Each number is 200 + 20 x the weight over its row's rms, rounded and kept within 0 to 999. Layers, rows and columns count from 0. The size before them is the row's rms in percent of the matrix's.

# layer 5 MLP up, 1792x448, rms 0.0273, rows 1425-1533, columns 64-127
093,231,178,186,166,196,205,211,185,193,201,204,187,192,221,224,187,186,197,200,209,196,164,204,185,250,174,182,165,181,211,220,184,242,202,182,183,168,185,219,220,235,168,189,197,208,218,193,192,202,202,197,217,196,192,181,174,191,193,215,179,215,214,235,237
068,216,234,196,217,209,198,160,186,207,197,198,199,252,169,170,187,202,235,215,197,219,195,207,172,188,181,186,179,196,208,183,178,200,178,195,205,203,207,207,201,189,202,227,168,202,185,208,191,212,200,170,223,226,226,218,191,213,191,195,204,190,202,200,168
116,238,209,196,199,200,198,183,191,198,205,238,148,219,200,172,190,203,182,187,201,230,205,165,199,214,193,202,155,201,185,203,214,191,208,207,187,232,182,194,211,194,200,180,156,225,176,203,193,172,202,246,167,180,203,241,195,195,174,190,177,217,207,195,167
107,202,184,201,183,184,214,202,217,187,195,186,191,195,208,189,235,216,197,222,222,237,157,213,186,209,190,179,200,185,177,227,194,217,220,166,198,206,212,244,218,194,211,212,179,214,165,230,200,214,214,214,202,201,172,183,210,228,204,193,221,145,227,207,213
102,214,173,224,173,152,211,217,207,216,234,196,194,209,214,213,219,207,224,176,201,202,139,215,204,208,193,187,193,177,210,204,200,206,220,173,199,199,202,212,157,226,175,215,163,202,171,191,163,214,206,215,188,188,160,188,221,240,228,202,214,196,181,205,239
114,183,166,171,218,167,172,210,192,215,206,230,226,198,207,198,198,224,169,202,195,201,254,198,215,215,193,174,193,184,185,160,200,224,210,156,215,218,179,241,224,214,207,223,187,216,196,209,175,198,228,192,193,227,176,176,178,204,204,177,199,190,198,218,194
109,207,192,181,202,239,212,221,190,180,246,187,194,190,215,180,206,204,193,180,178,202,205,229,183,205,181,188,215,191,219,158,212,209,185,189,185,207,202,209,212,216,194,180,195,194,172,205,209,216,226,181,170,202,215,190,189,204,203,209,193,196,216,194,205
109,221,163,198,196,242,204,209,169,170,219,217,153,197,200,205,215,208,202,180,204,189,210,198,198,221,190,178,152,199,183,212,171,234,172,202,214,194,184,208,194,245,184,204,216,188,228,208,194,201,242,234,204,198,215,177,184,199,203,170,191,172,218,219,208
083,210,205,209,207,148,217,211,186,207,210,187,174,209,200,184,246,210,196,160,200,181,239,201,219,237,211,209,212,184,188,209,256,216,233,172,190,196,202,228,201,212,198,187,220,226,203,193,196,210,188,203,205,233,187,173,205,198,182,215,184,219,213,185,192
047,223,191,169,212,169,200,169,221,181,164,184,160,196,212,228,188,223,216,220,163,195,196,203,189,215,218,179,201,200,217,255,194,174,159,180,200,204,245,189,202,187,197,199,237,213,194,220,219,191,199,223,196,189,215,221,160,198,191,188,211,211,182,187,196
105,205,199,189,172,201,159,200,186,211,203,200,191,200,230,195,208,209,203,222,200,190,234,204,193,193,184,187,156,182,211,246,203,237,205,193,231,235,218,227,193,218,188,221,220,216,214,146,164,184,193,219,202,196,179,178,181,223,184,207,155,222,201,195,204
109,244,196,189,202,193,166,210,189,196,155,252,175,199,188,202,235,234,219,158,193,208,169,198,232,226,182,198,180,229,200,187,196,227,197,237,204,203,212,204,216,208,183,217,180,191,208,188,194,223,197,230,205,207,182,195,203,206,236,204,169,199,211,227,211
109,181,177,180,202,228,190,235,199,203,185,213,161,183,215,184,225,195,225,194,174,179,194,172,198,171,200,190,220,190,211,213,193,199,210,166,188,176,216,161,188,214,186,202,202,222,192,218,208,186,211,195,189,188,193,205,207,220,205,159,203,187,241,195,232
048,197,217,228,194,200,176,177,172,171,213,200,197,190,180,198,229,240,190,207,229,221,199,193,197,165,207,196,150,162,192,195,188,203,205,220,189,185,232,214,199,201,226,181,199,211,193,219,182,220,239,174,211,175,188,232,171,185,203,202,168,194,204,196,184
085,209,236,183,210,226,200,215,200,148,194,189,209,182,168,210,213,205,196,202,184,197,167,228,215,198,170,191,215,194,197,188,211,212,198,185,182,205,186,225,206,211,185,200,207,197,223,196,199,192,183,162,181,170,214,214,185,205,214,201,207,268,232,204,191
111,210,199,157,152,174,176,211,166,200,192,201,238,182,212,189,203,239,203,232,216,197,184,171,232,203,227,205,202,225,177,203,226,217,196,176,214,183,207,167,209,198,204,206,226,205,191,213,159,164,201,200,197,221,179,200,206,201,192,192,177,150,188,202,209
105,176,196,222,217,192,187,201,173,223,250,193,178,197,202,227,225,216,199,208,195,234,175,160,181,220,203,201,245,204,212,213,214,191,174,177,169,192,191,215,191,208,207,209,211,215,239,200,202,140,240,209,207,221,219,240,200,178,215,200,189,194,199,194,241
112,212,165,218,196,175,204,173,221,242,207,172,185,176,229,178,230,214,209,181,202,222,230,184,188,193,184,187,185,207,182,179,158,196,206,170,174,201,192,222,215,208,188,207,180,200,217,170,193,193,218,198,225,190,236,190,158,197,198,166,144,136,217,202,243
108,189,190,170,187,230,195,181,199,167,169,239,189,180,187,196,217,214,205,212,187,185,214,247,204,218,170,174,179,215,175,206,228,204,189,208,162,187,188,198,252,193,205,228,173,218,178,217,191,186,184,195,228,215,193,191,234,201,192,184,215,199,176,227,214
103,228,205,200,212,159,215,184,185,200,217,185,230,199,215,203,210,178,207,200,188,200,223,208,195,173,180,188,174,247,176,204,216,187,210,229,181,201,166,199,213,212,221,178,183,197,189,192,208,195,178,235,197,205,210,201,183,188,168,193,179,202,181,195,184
110,189,189,190,177,161,181,174,206,222,227,205,219,204,245,196,220,237,197,154,221,183,180,207,234,214,177,162,195,212,179,215,190,211,173,173,215,197,199,195,216,237,192,148,169,203,227,188,222,220,218,226,198,212,225,192,221,241,239,193,169,164,221,222,197
084,215,200,216,182,169,204,193,195,195,206,215,189,195,222,183,200,178,202,230,184,204,204,151,220,177,174,176,204,206,202,202,207,195,203,174,175,203,203,224,198,229,201,204,177,240,222,196,210,218,194,210,232,210,230,179,249,216,228,195,195,197,191,215,180
106,248,220,179,152,200,197,210,179,212,235,204,178,190,218,202,210,216,180,197,204,204,199,194,219,201,168,223,206,184,188,167,212,241,192,236,176,175,171,216,197,212,176,168,192,217,207,201,165,193,223,224,204,196,181,223,192,213,206,199,202,219,242,210,173
108,212,205,162,181,196,204,199,219,210,204,155,201,175,209,206,185,192,180,213,216,208,203,147,177,207,208,183,167,204,195,227,237,209,203,170,204,205,197,199,180,209,198,179,192,221,225,206,191,194,212,157,218,184,209,220,205,208,193,157,157,178,196,208,194
113,243,189,177,181,196,177,185,196,177,184,212,189,217,190,196,206,207,195,209,222,191,207,195,233,219,191,214,190,262,208,182,203,202,216,221,207,207,247,175,207,206,185,163,190,231,179,197,204,211,224,219,187,205,186,234,204,230,225,201,165,208,195,165,208
099,208,200,190,161,176,196,223,209,208,191,178,165,177,174,192,228,208,207,185,231,207,152,189,199,205,202,186,234,197,179,208,206,192,157,204,208,178,187,213,228,212,174,237,183,215,202,190,194,231,199,192,210,194,207,172,224,223,213,177,164,231,187,225,193
094,199,187,194,175,170,190,180,219,194,232,212,188,176,224,196,212,206,189,201,211,227,166,178,212,172,225,191,207,226,148,195,230,220,182,176,198,191,172,243,212,204,204,224,177,188,240,207,215,188,193,184,209,236,237,220,208,184,205,185,191,192,219,223,226
099,241,157,196,190,183,218,172,181,186,229,240,190,200,203,183,167,195,215,177,221,197,191,180,199,214,165,197,182,205,213,222,199,178,207,214,226,177,165,191,209,215,200,206,211,189,195,174,193,217,247,152,222,227,210,218,211,218,203,214,175,217,211,203,189
094,220,216,205,206,220,199,147,173,199,210,214,173,199,210,200,207,200,226,198,203,187,205,229,202,206,205,172,225,216,212,189,194,234,157,183,208,221,173,190,226,234,200,181,201,182,166,223,188,202,214,226,176,184,216,236,188,168,235,200,202,240,229,200,197
112,188,197,161,172,200,187,213,139,232,251,207,185,183,187,175,209,224,193,193,193,189,185,190,196,238,178,189,154,203,201,192,182,209,199,182,216,223,227,212,169,194,194,193,214,212,186,218,157,221,206,168,220,200,195,191,177,228,186,206,208,169,232,213,205
051,226,192,162,174,228,153,163,204,196,191,171,194,213,199,183,199,164,191,223,222,145,179,195,190,188,189,200,192,221,233,194,193,228,178,214,189,197,201,212,218,206,179,243,215,177,207,207,196,203,185,203,168,179,156,205,156,174,185,205,183,206,203,212,190
107,175,199,213,211,188,180,159,192,202,195,204,185,216,180,153,208,198,183,206,199,161,215,184,227,211,220,221,177,200,224,182,167,192,211,185,193,212,235,156,208,200,203,223,192,223,169,198,198,202,186,189,227,226,213,193,208,201,239,189,179,216,174,188,197
101,210,187,172,187,228,190,167,172,165,201,204,218,233,226,199,200,196,210,194,189,188,194,220,222,181,198,215,213,162,174,221,198,206,198,206,193,228,169,209,201,216,154,205,189,216,187,169,200,202,224,216,188,213,205,176,187,261,180,168,172,200,216,168,196
096,191,191,205,189,185,182,218,184,210,222,177,197,175,182,179,228,216,183,222,213,195,171,210,192,210,201,193,221,224,216,192,184,230,173,245,215,178,224,214,190,221,181,175,178,245,197,195,193,201,188,240,231,244,189,190,196,196,227,203,220,219,215,186,181
048,210,234,198,204,223,158,199,213,172,237,164,199,172,208,195,227,192,189,229,189,248,170,187,217,214,185,228,191,220,174,205,212,218,221,230,211,176,204,203,195,184,212,235,197,205,221,196,221,183,216,210,225,217,212,223,193,200,203,231,212,249,202,231,238
108,175,213,167,177,193,198,195,197,188,192,214,246,214,191,202,228,208,198,247,215,213,172,203,220,197,200,187,173,211,197,204,210,216,206,201,220,185,189,215,162,241,197,179,220,204,240,190,176,212,183,176,188,205,182,196,196,222,232,202,198,180,243,186,211
070,213,182,185,206,179,190,195,210,215,229,193,196,181,216,189,179,216,201,197,197,160,197,169,194,220,185,199,231,201,258,159,214,213,199,190,213,189,205,199,212,203,177,223,178,197,197,234,199,191,242,216,214,189,198,208,190,202,183,205,200,212,208,186,209
097,220,174,182,175,161,178,201,219,206,181,176,212,215,169,211,193,206,212,200,228,200,207,189,216,195,186,181,193,205,180,205,216,225,154,198,187,169,196,205,191,228,235,178,172,180,208,196,168,156,190,174,239,204,192,213,162,253,196,185,222,165,225,192,212
098,202,209,191,175,193,191,175,222,206,225,202,207,166,225,242,233,197,191,209,236,195,202,168,215,224,211,181,179,185,184,238,178,196,197,172,143,185,206,223,207,203,171,196,204,197,222,203,194,193,182,192,243,217,237,222,204,192,246,181,185,186,214,201,184
106,194,220,208,194,227,172,221,181,197,233,195,191,198,216,188,182,200,189,176,204,229,223,170,210,217,212,178,194,182,194,186,190,235,176,180,208,192,193,230,223,204,177,215,180,173,183,199,167,195,258,171,210,187,199,199,175,195,207,170,211,223,205,196,186
103,263,222,173,173,188,164,178,203,185,192,188,221,181,197,165,233,211,138,225,198,163,215,186,195,205,202,223,158,193,206,173,177,255,241,221,168,184,175,251,238,221,196,216,156,199,235,203,203,174,212,233,210,162,187,221,215,172,197,188,204,174,211,204,210
110,177,241,162,173,197,169,224,197,184,201,161,217,228,198,201,190,202,182,226,214,229,239,185,217,231,228,171,206,227,171,216,194,193,202,196,170,217,187,195,192,193,190,178,154,196,217,190,193,166,197,170,213,186,172,220,186,205,200,188,204,185,224,209,219
101,202,226,186,194,189,194,211,195,178,195,213,170,229,199,159,201,205,201,204,177,208,216,222,219,208,214,175,198,217,193,203,207,173,250,198,182,184,225,214,180,225,203,208,199,225,185,181,193,185,191,228,177,184,180,215,201,231,184,204,192,174,195,178,206
110,227,193,204,192,181,228,199,206,191,208,183,191,204,203,214,203,239,203,232,220,176,171,223,213,197,223,209,191,235,201,178,181,188,219,199,193,204,219,186,218,212,198,205,174,196,181,178,186,203,215,171,220,221,211,218,187,199,205,199,206,180,215,202,202
096,199,197,197,187,150,225,198,199,184,204,212,188,215,216,166,188,212,184,185,220,168,202,191,195,219,191,232,204,157,222,188,176,215,172,168,187,198,185,214,208,218,202,206,203,195,230,218,209,187,230,220,220,178,200,233,240,193,198,198,211,217,229,172,179
101,204,209,205,203,211,183,181,203,163,207,208,174,211,218,206,261,199,195,212,200,231,195,235,175,213,210,183,208,191,220,216,199,218,230,174,168,191,218,216,181,228,210,229,189,189,202,214,213,216,191,148,210,189,228,183,169,221,193,172,200,190,207,191,226
106,168,211,181,198,179,198,201,175,178,194,214,208,207,199,200,220,197,190,190,231,139,220,205,200,179,198,188,194,232,190,197,206,181,194,183,183,199,199,162,205,182,214,219,195,188,176,225,177,196,186,212,178,203,242,213,173,218,215,216,170,214,207,180,201
101,230,228,184,222,180,181,205,203,187,208,187,185,204,193,143,176,196,175,201,220,168,223,190,181,220,241,184,170,244,188,174,223,180,185,214,169,196,182,199,202,208,184,220,219,180,211,209,206,130,193,184,201,191,188,220,179,207,190,172,171,163,179,200,207
113,193,225,175,187,198,172,210,202,195,176,200,226,167,229,181,200,211,196,221,211,230,189,201,198,211,161,177,176,201,175,203,186,239,219,193,178,232,201,193,211,191,179,216,171,213,214,230,191,204,168,205,168,201,205,194,192,202,197,167,221,201,225,176,205
097,173,185,215,204,187,183,203,213,206,191,178,172,225,195,183,226,193,199,159,196,179,223,199,204,212,225,213,184,193,197,201,242,201,172,207,191,188,210,195,218,186,161,197,200,218,163,229,173,221,186,210,194,203,193,208,170,203,180,214,202,185,167,188,218
112,200,216,186,166,205,204,215,203,202,204,197,203,211,208,159,213,227,218,205,181,205,212,228,219,208,215,189,181,241,208,201,214,213,171,212,204,209,197,186,194,217,192,181,175,212,182,187,173,191,204,182,186,186,158,205,187,220,183,215,159,200,214,191,218
090,227,195,192,205,173,231,167,211,168,168,191,175,184,197,179,197,187,202,219,196,197,178,227,237,183,205,220,194,201,204,176,216,215,182,182,145,191,196,260,230,206,184,217,176,191,199,189,198,204,210,190,238,217,186,181,195,230,217,193,165,215,192,208,209
096,255,179,223,206,203,193,164,201,215,187,193,184,182,183,164,222,207,189,166,211,215,213,186,207,187,200,192,183,176,210,215,232,231,155,214,172,177,174,202,216,215,170,203,193,208,209,237,196,178,233,213,195,207,167,258,212,188,210,180,177,210,186,216,187
108,208,206,162,153,230,200,202,220,216,182,198,199,216,206,190,189,241,170,244,203,177,209,203,200,187,205,182,201,212,206,195,167,221,204,201,200,208,224,198,202,228,217,193,155,240,195,202,163,203,192,204,193,179,189,211,193,203,187,215,196,176,177,164,219
105,233,195,201,217,164,184,176,171,198,179,206,168,206,195,211,204,210,179,213,228,221,234,240,206,234,179,197,196,187,213,214,161,204,226,195,198,198,180,178,212,204,184,207,206,209,237,210,197,195,197,204,213,210,189,181,213,191,191,167,209,174,210,190,182
060,195,216,204,184,229,195,172,201,199,223,187,220,210,179,178,217,213,189,185,176,219,255,167,166,198,190,191,226,190,199,209,180,188,178,188,190,185,208,226,216,202,191,195,194,202,191,222,187,234,219,193,198,249,197,185,202,204,178,227,174,201,196,194,189
101,209,198,159,206,236,223,175,218,230,207,186,182,179,190,178,256,213,165,198,205,234,192,234,209,184,193,161,196,199,170,216,220,191,187,182,174,181,190,230,221,211,225,216,176,239,228,249,169,168,199,181,194,214,157,246,188,229,213,172,224,230,246,192,165
096,197,192,225,219,195,204,170,166,192,199,241,214,215,210,173,195,199,219,212,176,169,224,173,187,204,187,201,185,212,199,203,229,208,183,171,206,179,185,198,202,199,208,178,195,193,217,233,205,213,203,229,198,212,184,166,185,184,184,165,217,152,236,199,187
116,196,169,185,197,161,214,198,193,201,238,177,192,217,199,217,179,233,175,231,222,196,232,219,190,197,195,175,208,197,199,214,188,202,192,196,161,126,204,226,211,209,219,211,202,204,240,184,185,225,231,208,191,227,191,195,208,210,204,200,202,199,159,201,223
076,192,205,190,222,196,226,205,206,196,234,189,194,219,214,216,225,215,203,191,201,191,191,236,201,190,191,227,191,211,176,182,211,216,189,200,210,196,221,207,240,212,190,181,198,247,186,183,204,175,225,247,189,250,238,198,190,201,170,183,194,202,200,240,182
068,187,233,184,200,210,194,172,164,226,223,205,228,188,205,208,214,197,197,202,223,184,194,197,198,202,198,210,229,171,214,203,218,198,229,192,195,161,219,217,200,195,194,181,219,196,208,232,189,215,155,202,190,235,224,174,178,215,189,226,172,194,215,163,208
053,187,203,200,235,205,198,225,231,181,206,159,202,198,225,199,199,208,184,228,151,172,193,234,197,172,211,219,196,229,204,162,236,228,197,204,196,204,219,184,181,222,187,196,189,214,175,209,172,187,220,233,213,194,227,192,198,201,192,194,209,192,205,213,194
113,196,204,195,145,195,184,220,209,241,202,202,193,187,213,207,206,266,194,222,226,257,203,211,193,203,175,187,202,191,226,183,171,242,195,206,206,205,230,223,207,244,202,162,165,221,215,203,173,221,212,218,201,191,184,209,181,221,208,186,206,210,213,207,163
100,231,187,182,207,183,186,175,151,210,231,193,180,210,206,192,199,190,199,182,181,196,243,212,195,203,193,203,194,180,192,202,218,208,175,169,208,192,194,167,182,195,208,186,194,230,203,215,191,164,231,181,197,191,201,202,226,178,225,204,189,183,248,177,230
099,218,210,203,188,186,205,193,208,193,188,199,201,199,186,193,201,191,174,177,207,181,208,219,217,210,175,207,194,168,174,212,222,242,210,195,207,179,219,231,206,245,174,209,191,227,187,228,200,178,199,198,199,200,199,180,191,188,219,195,173,179,208,185,196
104,245,194,196,220,159,214,240,192,222,216,199,177,217,209,219,180,205,185,189,179,193,195,250,201,198,187,215,199,211,228,198,197,202,202,216,203,189,202,219,180,173,155,179,187,229,232,167,208,196,183,177,206,222,197,195,193,197,214,170,131,175,213,249,225
104,210,223,205,186,216,168,213,174,222,186,199,154,204,189,194,201,216,181,242,198,211,202,172,198,175,186,199,202,211,207,189,188,233,191,201,199,227,214,197,173,193,187,165,175,220,205,194,204,178,197,224,197,231,201,214,199,231,186,206,157,215,199,213,208
095,218,189,171,182,203,200,207,208,198,201,184,162,184,203,164,212,197,212,206,207,169,233,219,189,222,185,184,190,220,222,190,228,179,190,192,185,198,170,203,199,196,170,217,193,221,213,194,197,179,215,219,221,179,189,193,183,189,190,189,192,194,178,205,217
100,235,201,174,191,154,203,220,187,211,203,221,208,185,245,205,224,199,226,219,198,176,200,195,192,176,197,210,175,208,234,212,202,226,206,189,189,167,233,171,194,204,220,188,180,188,221,207,158,223,193,223,185,185,181,191,228,214,202,191,207,197,212,199,212
110,227,202,197,206,202,171,162,223,216,220,195,186,178,193,168,244,209,196,217,213,202,202,193,221,211,189,211,205,200,170,146,161,230,188,206,210,181,197,207,219,196,198,202,177,207,221,190,199,204,208,226,222,209,224,180,186,211,188,198,186,167,196,199,194
115,206,212,197,184,164,185,203,195,205,187,191,146,199,187,171,204,236,233,199,185,194,200,219,186,208,223,167,202,192,190,185,182,167,184,213,198,221,227,198,188,217,176,196,207,206,191,191,172,211,224,180,163,187,233,199,202,239,195,189,205,174,210,212,187
104,172,168,188,192,208,173,192,186,174,176,214,170,222,186,188,241,206,221,187,205,209,202,224,203,201,185,198,201,214,199,182,213,200,181,199,180,185,199,200,210,211,182,204,183,237,216,197,221,193,216,226,208,201,192,231,201,197,200,180,204,159,200,216,177
111,182,182,189,171,160,200,196,192,182,222,233,201,214,178,238,225,233,190,209,204,182,179,183,208,209,190,185,181,195,173,180,216,227,179,186,183,171,215,211,233,213,221,216,201,212,201,214,193,188,179,192,179,203,241,209,198,187,216,195,162,165,189,226,190
110,226,190,214,170,235,163,183,185,227,225,188,181,227,232,182,190,204,167,204,207,193,212,226,193,224,201,200,237,215,183,188,190,216,163,207,180,204,203,214,189,196,200,169,165,208,209,202,193,180,205,247,173,191,203,223,192,202,180,186,208,195,228,179,188
104,223,208,196,189,242,211,161,182,174,198,208,188,175,192,139,210,209,211,244,215,204,165,203,193,187,212,211,179,184,243,195,208,211,199,184,199,209,204,226,194,202,197,236,210,184,218,219,198,178,208,177,223,195,184,245,237,212,216,199,222,208,241,154,191
064,202,176,184,178,201,180,176,204,209,204,207,193,202,195,185,209,189,222,206,204,186,185,211,197,179,185,194,202,184,195,187,173,233,208,214,217,184,209,200,187,192,184,226,221,205,204,246,185,187,203,204,202,225,188,208,180,223,158,186,182,201,192,182,174
114,227,176,187,173,191,178,192,213,224,208,163,204,209,184,193,191,196,191,182,203,218,193,179,235,249,175,191,163,190,186,176,191,223,244,216,147,194,225,192,204,215,185,195,192,198,211,199,171,199,188,205,187,188,193,232,185,246,201,163,161,183,204,213,223
110,181,184,173,214,208,191,175,184,217,224,217,238,218,244,185,207,226,193,165,204,184,216,196,205,211,172,165,217,220,181,203,154,213,233,196,183,180,191,201,213,213,199,207,220,197,177,214,168,218,177,218,190,198,209,193,201,218,181,194,213,203,228,196,194
117,215,189,187,172,165,201,195,172,223,192,207,165,167,182,202,207,233,209,161,193,212,171,211,198,186,202,211,170,213,226,191,227,227,215,186,206,191,235,200,190,209,189,188,217,188,208,223,161,182,210,207,173,202,210,235,194,174,224,200,175,174,213,202,209
045,211,205,181,200,200,204,182,165,200,190,208,184,203,202,171,209,202,193,187,204,164,225,183,194,177,227,207,211,179,187,196,182,160,207,194,210,154,196,158,206,223,212,196,207,183,199,214,199,233,177,193,225,217,191,204,204,212,202,179,183,222,199,189,232
095,182,179,207,188,211,158,216,193,222,187,204,183,189,180,167,213,241,177,169,209,194,195,207,210,212,193,156,205,211,228,219,210,193,181,204,217,189,200,192,208,197,235,212,210,215,197,206,194,244,200,166,204,205,167,175,218,195,230,195,206,219,175,189,197
114,184,185,190,201,198,195,203,200,199,230,195,191,228,198,198,237,213,186,187,211,232,222,161,199,227,172,161,211,201,209,183,213,202,218,196,203,191,187,182,206,182,208,223,194,199,223,200,208,179,199,236,216,211,228,206,191,181,214,179,194,200,216,193,211
107,200,187,195,188,214,158,176,167,198,234,195,197,193,187,179,217,225,202,180,213,199,202,208,188,226,176,167,202,216,180,180,236,199,203,212,189,186,196,192,185,216,163,201,211,208,204,193,145,176,226,190,218,196,202,211,178,240,211,221,189,202,220,187,193
052,232,178,216,227,229,221,207,196,179,166,173,197,179,239,204,208,212,210,190,177,207,178,186,203,197,231,180,222,172,213,220,208,229,185,184,174,216,183,222,232,230,191,172,227,256,204,155,182,211,205,229,200,224,232,181,230,159,189,196,210,229,200,194,212
096,225,203,195,211,199,197,194,198,176,193,227,180,173,214,166,182,240,217,204,192,196,210,207,197,221,213,198,216,206,213,211,212,218,219,176,148,226,192,222,187,190,235,237,191,208,203,190,204,182,162,160,220,227,193,174,189,216,197,183,225,187,200,209,195
108,252,215,175,208,215,186,208,218,189,214,204,165,180,215,151,228,239,183,233,169,188,229,183,218,224,187,207,207,190,192,173,204,184,207,203,157,189,192,210,204,171,178,176,208,221,251,208,194,158,173,159,196,210,212,228,175,215,217,169,227,169,182,146,182
112,225,189,184,209,246,178,193,209,155,174,217,197,184,192,189,212,195,197,190,228,213,235,207,214,231,177,189,186,196,204,177,196,195,193,217,204,214,224,185,197,217,167,188,181,173,194,218,202,187,242,215,214,222,181,204,189,207,200,145,179,153,216,235,214
109,232,196,208,206,207,160,200,227,207,205,224,191,193,230,208,203,206,203,222,197,189,204,171,216,197,203,209,193,170,215,183,173,191,189,194,201,223,188,197,202,199,202,197,200,240,227,167,201,198,204,205,201,209,199,198,176,183,211,176,184,185,198,214,204
105,235,185,219,209,219,146,187,220,201,192,209,195,169,229,169,235,215,214,236,200,211,258,182,201,204,238,206,200,194,203,172,203,202,191,205,181,153,178,214,211,188,209,199,183,209,226,222,196,201,195,206,224,213,188,179,181,178,223,186,242,189,183,177,181
118,172,193,182,192,223,183,176,178,224,218,212,213,207,196,202,211,246,178,223,209,203,176,207,195,242,220,186,216,172,206,217,211,190,186,155,192,224,222,169,191,195,222,197,186,197,216,162,204,215,170,164,195,220,209,209,220,224,229,181,162,192,195,219,191
110,173,197,158,213,219,173,217,202,183,205,170,209,205,223,240,209,229,203,205,198,152,192,223,187,198,166,198,145,202,206,161,204,218,189,202,196,215,229,170,192,233,166,189,185,214,190,180,207,217,204,231,183,202,223,234,182,216,222,212,165,180,183,257,216
104,179,196,203,194,174,180,206,190,214,162,227,189,181,208,167,212,201,210,215,203,228,196,171,168,197,226,171,183,199,188,223,172,228,222,196,199,221,225,219,183,213,218,182,213,206,210,232,201,191,221,223,211,198,206,202,195,213,202,164,185,178,213,200,190
104,261,199,169,190,184,177,193,148,172,167,209,189,194,196,158,231,205,209,200,197,154,207,185,235,186,196,200,228,190,172,183,225,211,216,210,180,193,182,210,223,192,184,215,183,219,176,220,185,161,208,224,196,197,181,213,217,216,186,187,232,143,170,179,200
061,186,204,202,214,172,186,182,188,190,216,198,204,191,208,218,193,205,194,203,209,206,245,201,228,222,170,224,193,179,221,197,192,186,215,200,202,249,225,213,173,203,173,229,204,202,209,221,197,206,240,211,185,182,183,200,222,216,159,228,210,174,188,213,206
113,224,201,196,207,181,198,238,222,228,220,189,167,186,218,187,244,209,181,202,168,232,237,175,206,169,188,203,194,170,231,189,215,185,205,209,171,197,207,205,198,171,201,179,201,198,232,193,200,210,201,178,224,188,165,180,178,235,212,191,194,156,202,206,239
111,214,178,166,192,169,211,185,180,203,184,211,189,188,211,165,210,228,200,203,212,207,173,204,200,186,160,158,211,250,174,178,220,211,212,173,198,217,209,191,199,232,190,193,203,211,191,225,159,190,216,197,222,189,201,199,211,211,208,209,206,196,191,222,232
112,209,168,177,178,187,202,187,193,188,218,207,198,177,222,228,225,218,186,228,221,205,214,225,201,217,203,203,178,236,216,175,198,191,160,203,195,226,183,198,226,212,192,178,191,182,197,199,174,186,229,184,219,196,194,233,178,200,230,205,178,201,177,210,247
107,226,204,181,159,199,200,191,180,202,184,187,196,194,186,223,186,213,203,217,184,170,183,191,198,209,195,165,179,205,156,197,203,219,179,220,178,187,199,215,225,261,208,228,199,197,188,194,152,196,212,215,201,171,179,220,161,235,191,202,201,179,228,203,218
098,192,207,200,185,212,200,183,195,188,214,191,193,185,185,189,214,218,194,220,208,178,203,185,200,194,187,209,227,189,194,213,181,224,197,222,210,202,189,201,221,196,209,203,166,208,192,199,216,201,232,206,202,225,185,241,217,206,196,196,199,231,187,175,189
105,213,244,188,183,209,191,178,216,221,243,205,226,193,184,210,200,211,189,230,210,173,166,215,177,214,190,203,180,215,207,176,202,231,217,211,187,218,197,229,201,213,226,193,169,181,226,190,194,192,223,209,186,228,190,212,181,199,202,186,186,216,198,224,265
103,214,193,197,210,240,182,203,195,224,204,183,204,184,226,201,168,180,222,201,191,222,198,177,227,195,216,187,221,187,194,181,199,223,220,206,231,150,207,198,227,219,207,194,215,224,200,195,175,248,182,224,195,204,227,202,175,199,212,200,179,185,188,222,209
106,183,189,185,207,176,183,158,158,221,210,214,197,178,211,217,223,198,217,231,204,203,197,239,179,181,219,195,176,203,205,211,169,229,201,192,228,178,211,203,225,210,247,197,199,192,189,219,193,186,244,246,185,214,196,185,222,193,223,225,200,165,225,232,225
106,234,197,209,182,187,202,223,176,213,192,188,209,202,227,206,197,191,206,204,177,186,182,188,182,225,214,192,195,247,258,198,193,186,232,177,212,208,205,191,162,232,197,176,183,177,193,218,180,185,199,171,214,172,162,205,197,225,222,203,192,183,199,214,198
102,191,193,197,193,142,205,174,175,221,194,197,213,200,210,172,209,195,203,209,176,199,219,193,219,177,221,211,189,231,205,193,198,191,209,191,190,157,173,231,188,188,189,181,199,207,214,201,199,203,202,179,206,211,158,200,191,225,208,221,204,195,210,184,203
108,193,193,207,172,181,158,208,213,243,236,184,185,183,192,215,195,218,188,237,188,190,184,208,162,237,155,208,200,172,242,220,181,197,205,202,154,206,200,214,212,201,184,195,189,249,254,150,196,214,200,207,176,204,196,206,217,197,205,189,155,232,219,203,207
095,152,219,212,178,201,187,198,220,232,191,235,206,200,210,211,188,197,189,194,235,216,185,185,232,229,184,211,176,201,185,181,208,248,206,204,192,217,201,210,216,220,133,213,194,227,211,171,185,205,201,199,187,201,199,199,197,200,199,221,203,212,251,207,240
107,174,240,180,211,195,209,192,190,228,238,194,197,178,193,164,230,208,229,206,217,184,181,205,217,182,190,199,186,210,193,198,201,195,223,214,187,204,207,185,215,202,206,199,192,211,230,170,211,188,200,192,225,199,171,190,180,215,194,187,189,233,228,190,199
110,201,212,192,211,141,183,219,164,215,213,181,230,211,208,209,178,199,176,233,208,198,178,235,210,201,198,171,198,206,152,218,209,194,194,171,164,215,191,179,202,190,200,215,149,208,216,150,214,201,222,209,202,180,171,177,217,208,178,175,166,199,243,228,220
056,226,227,209,185,252,186,239,179,163,224,190,189,230,204,203,186,204,182,206,165,205,223,206,216,213,199,222,210,165,182,170,211,216,217,194,181,190,213,207,219,199,204,196,190,201,229,253,224,164,181,196,188,196,246,196,222,216,195,208,204,223,225,221,195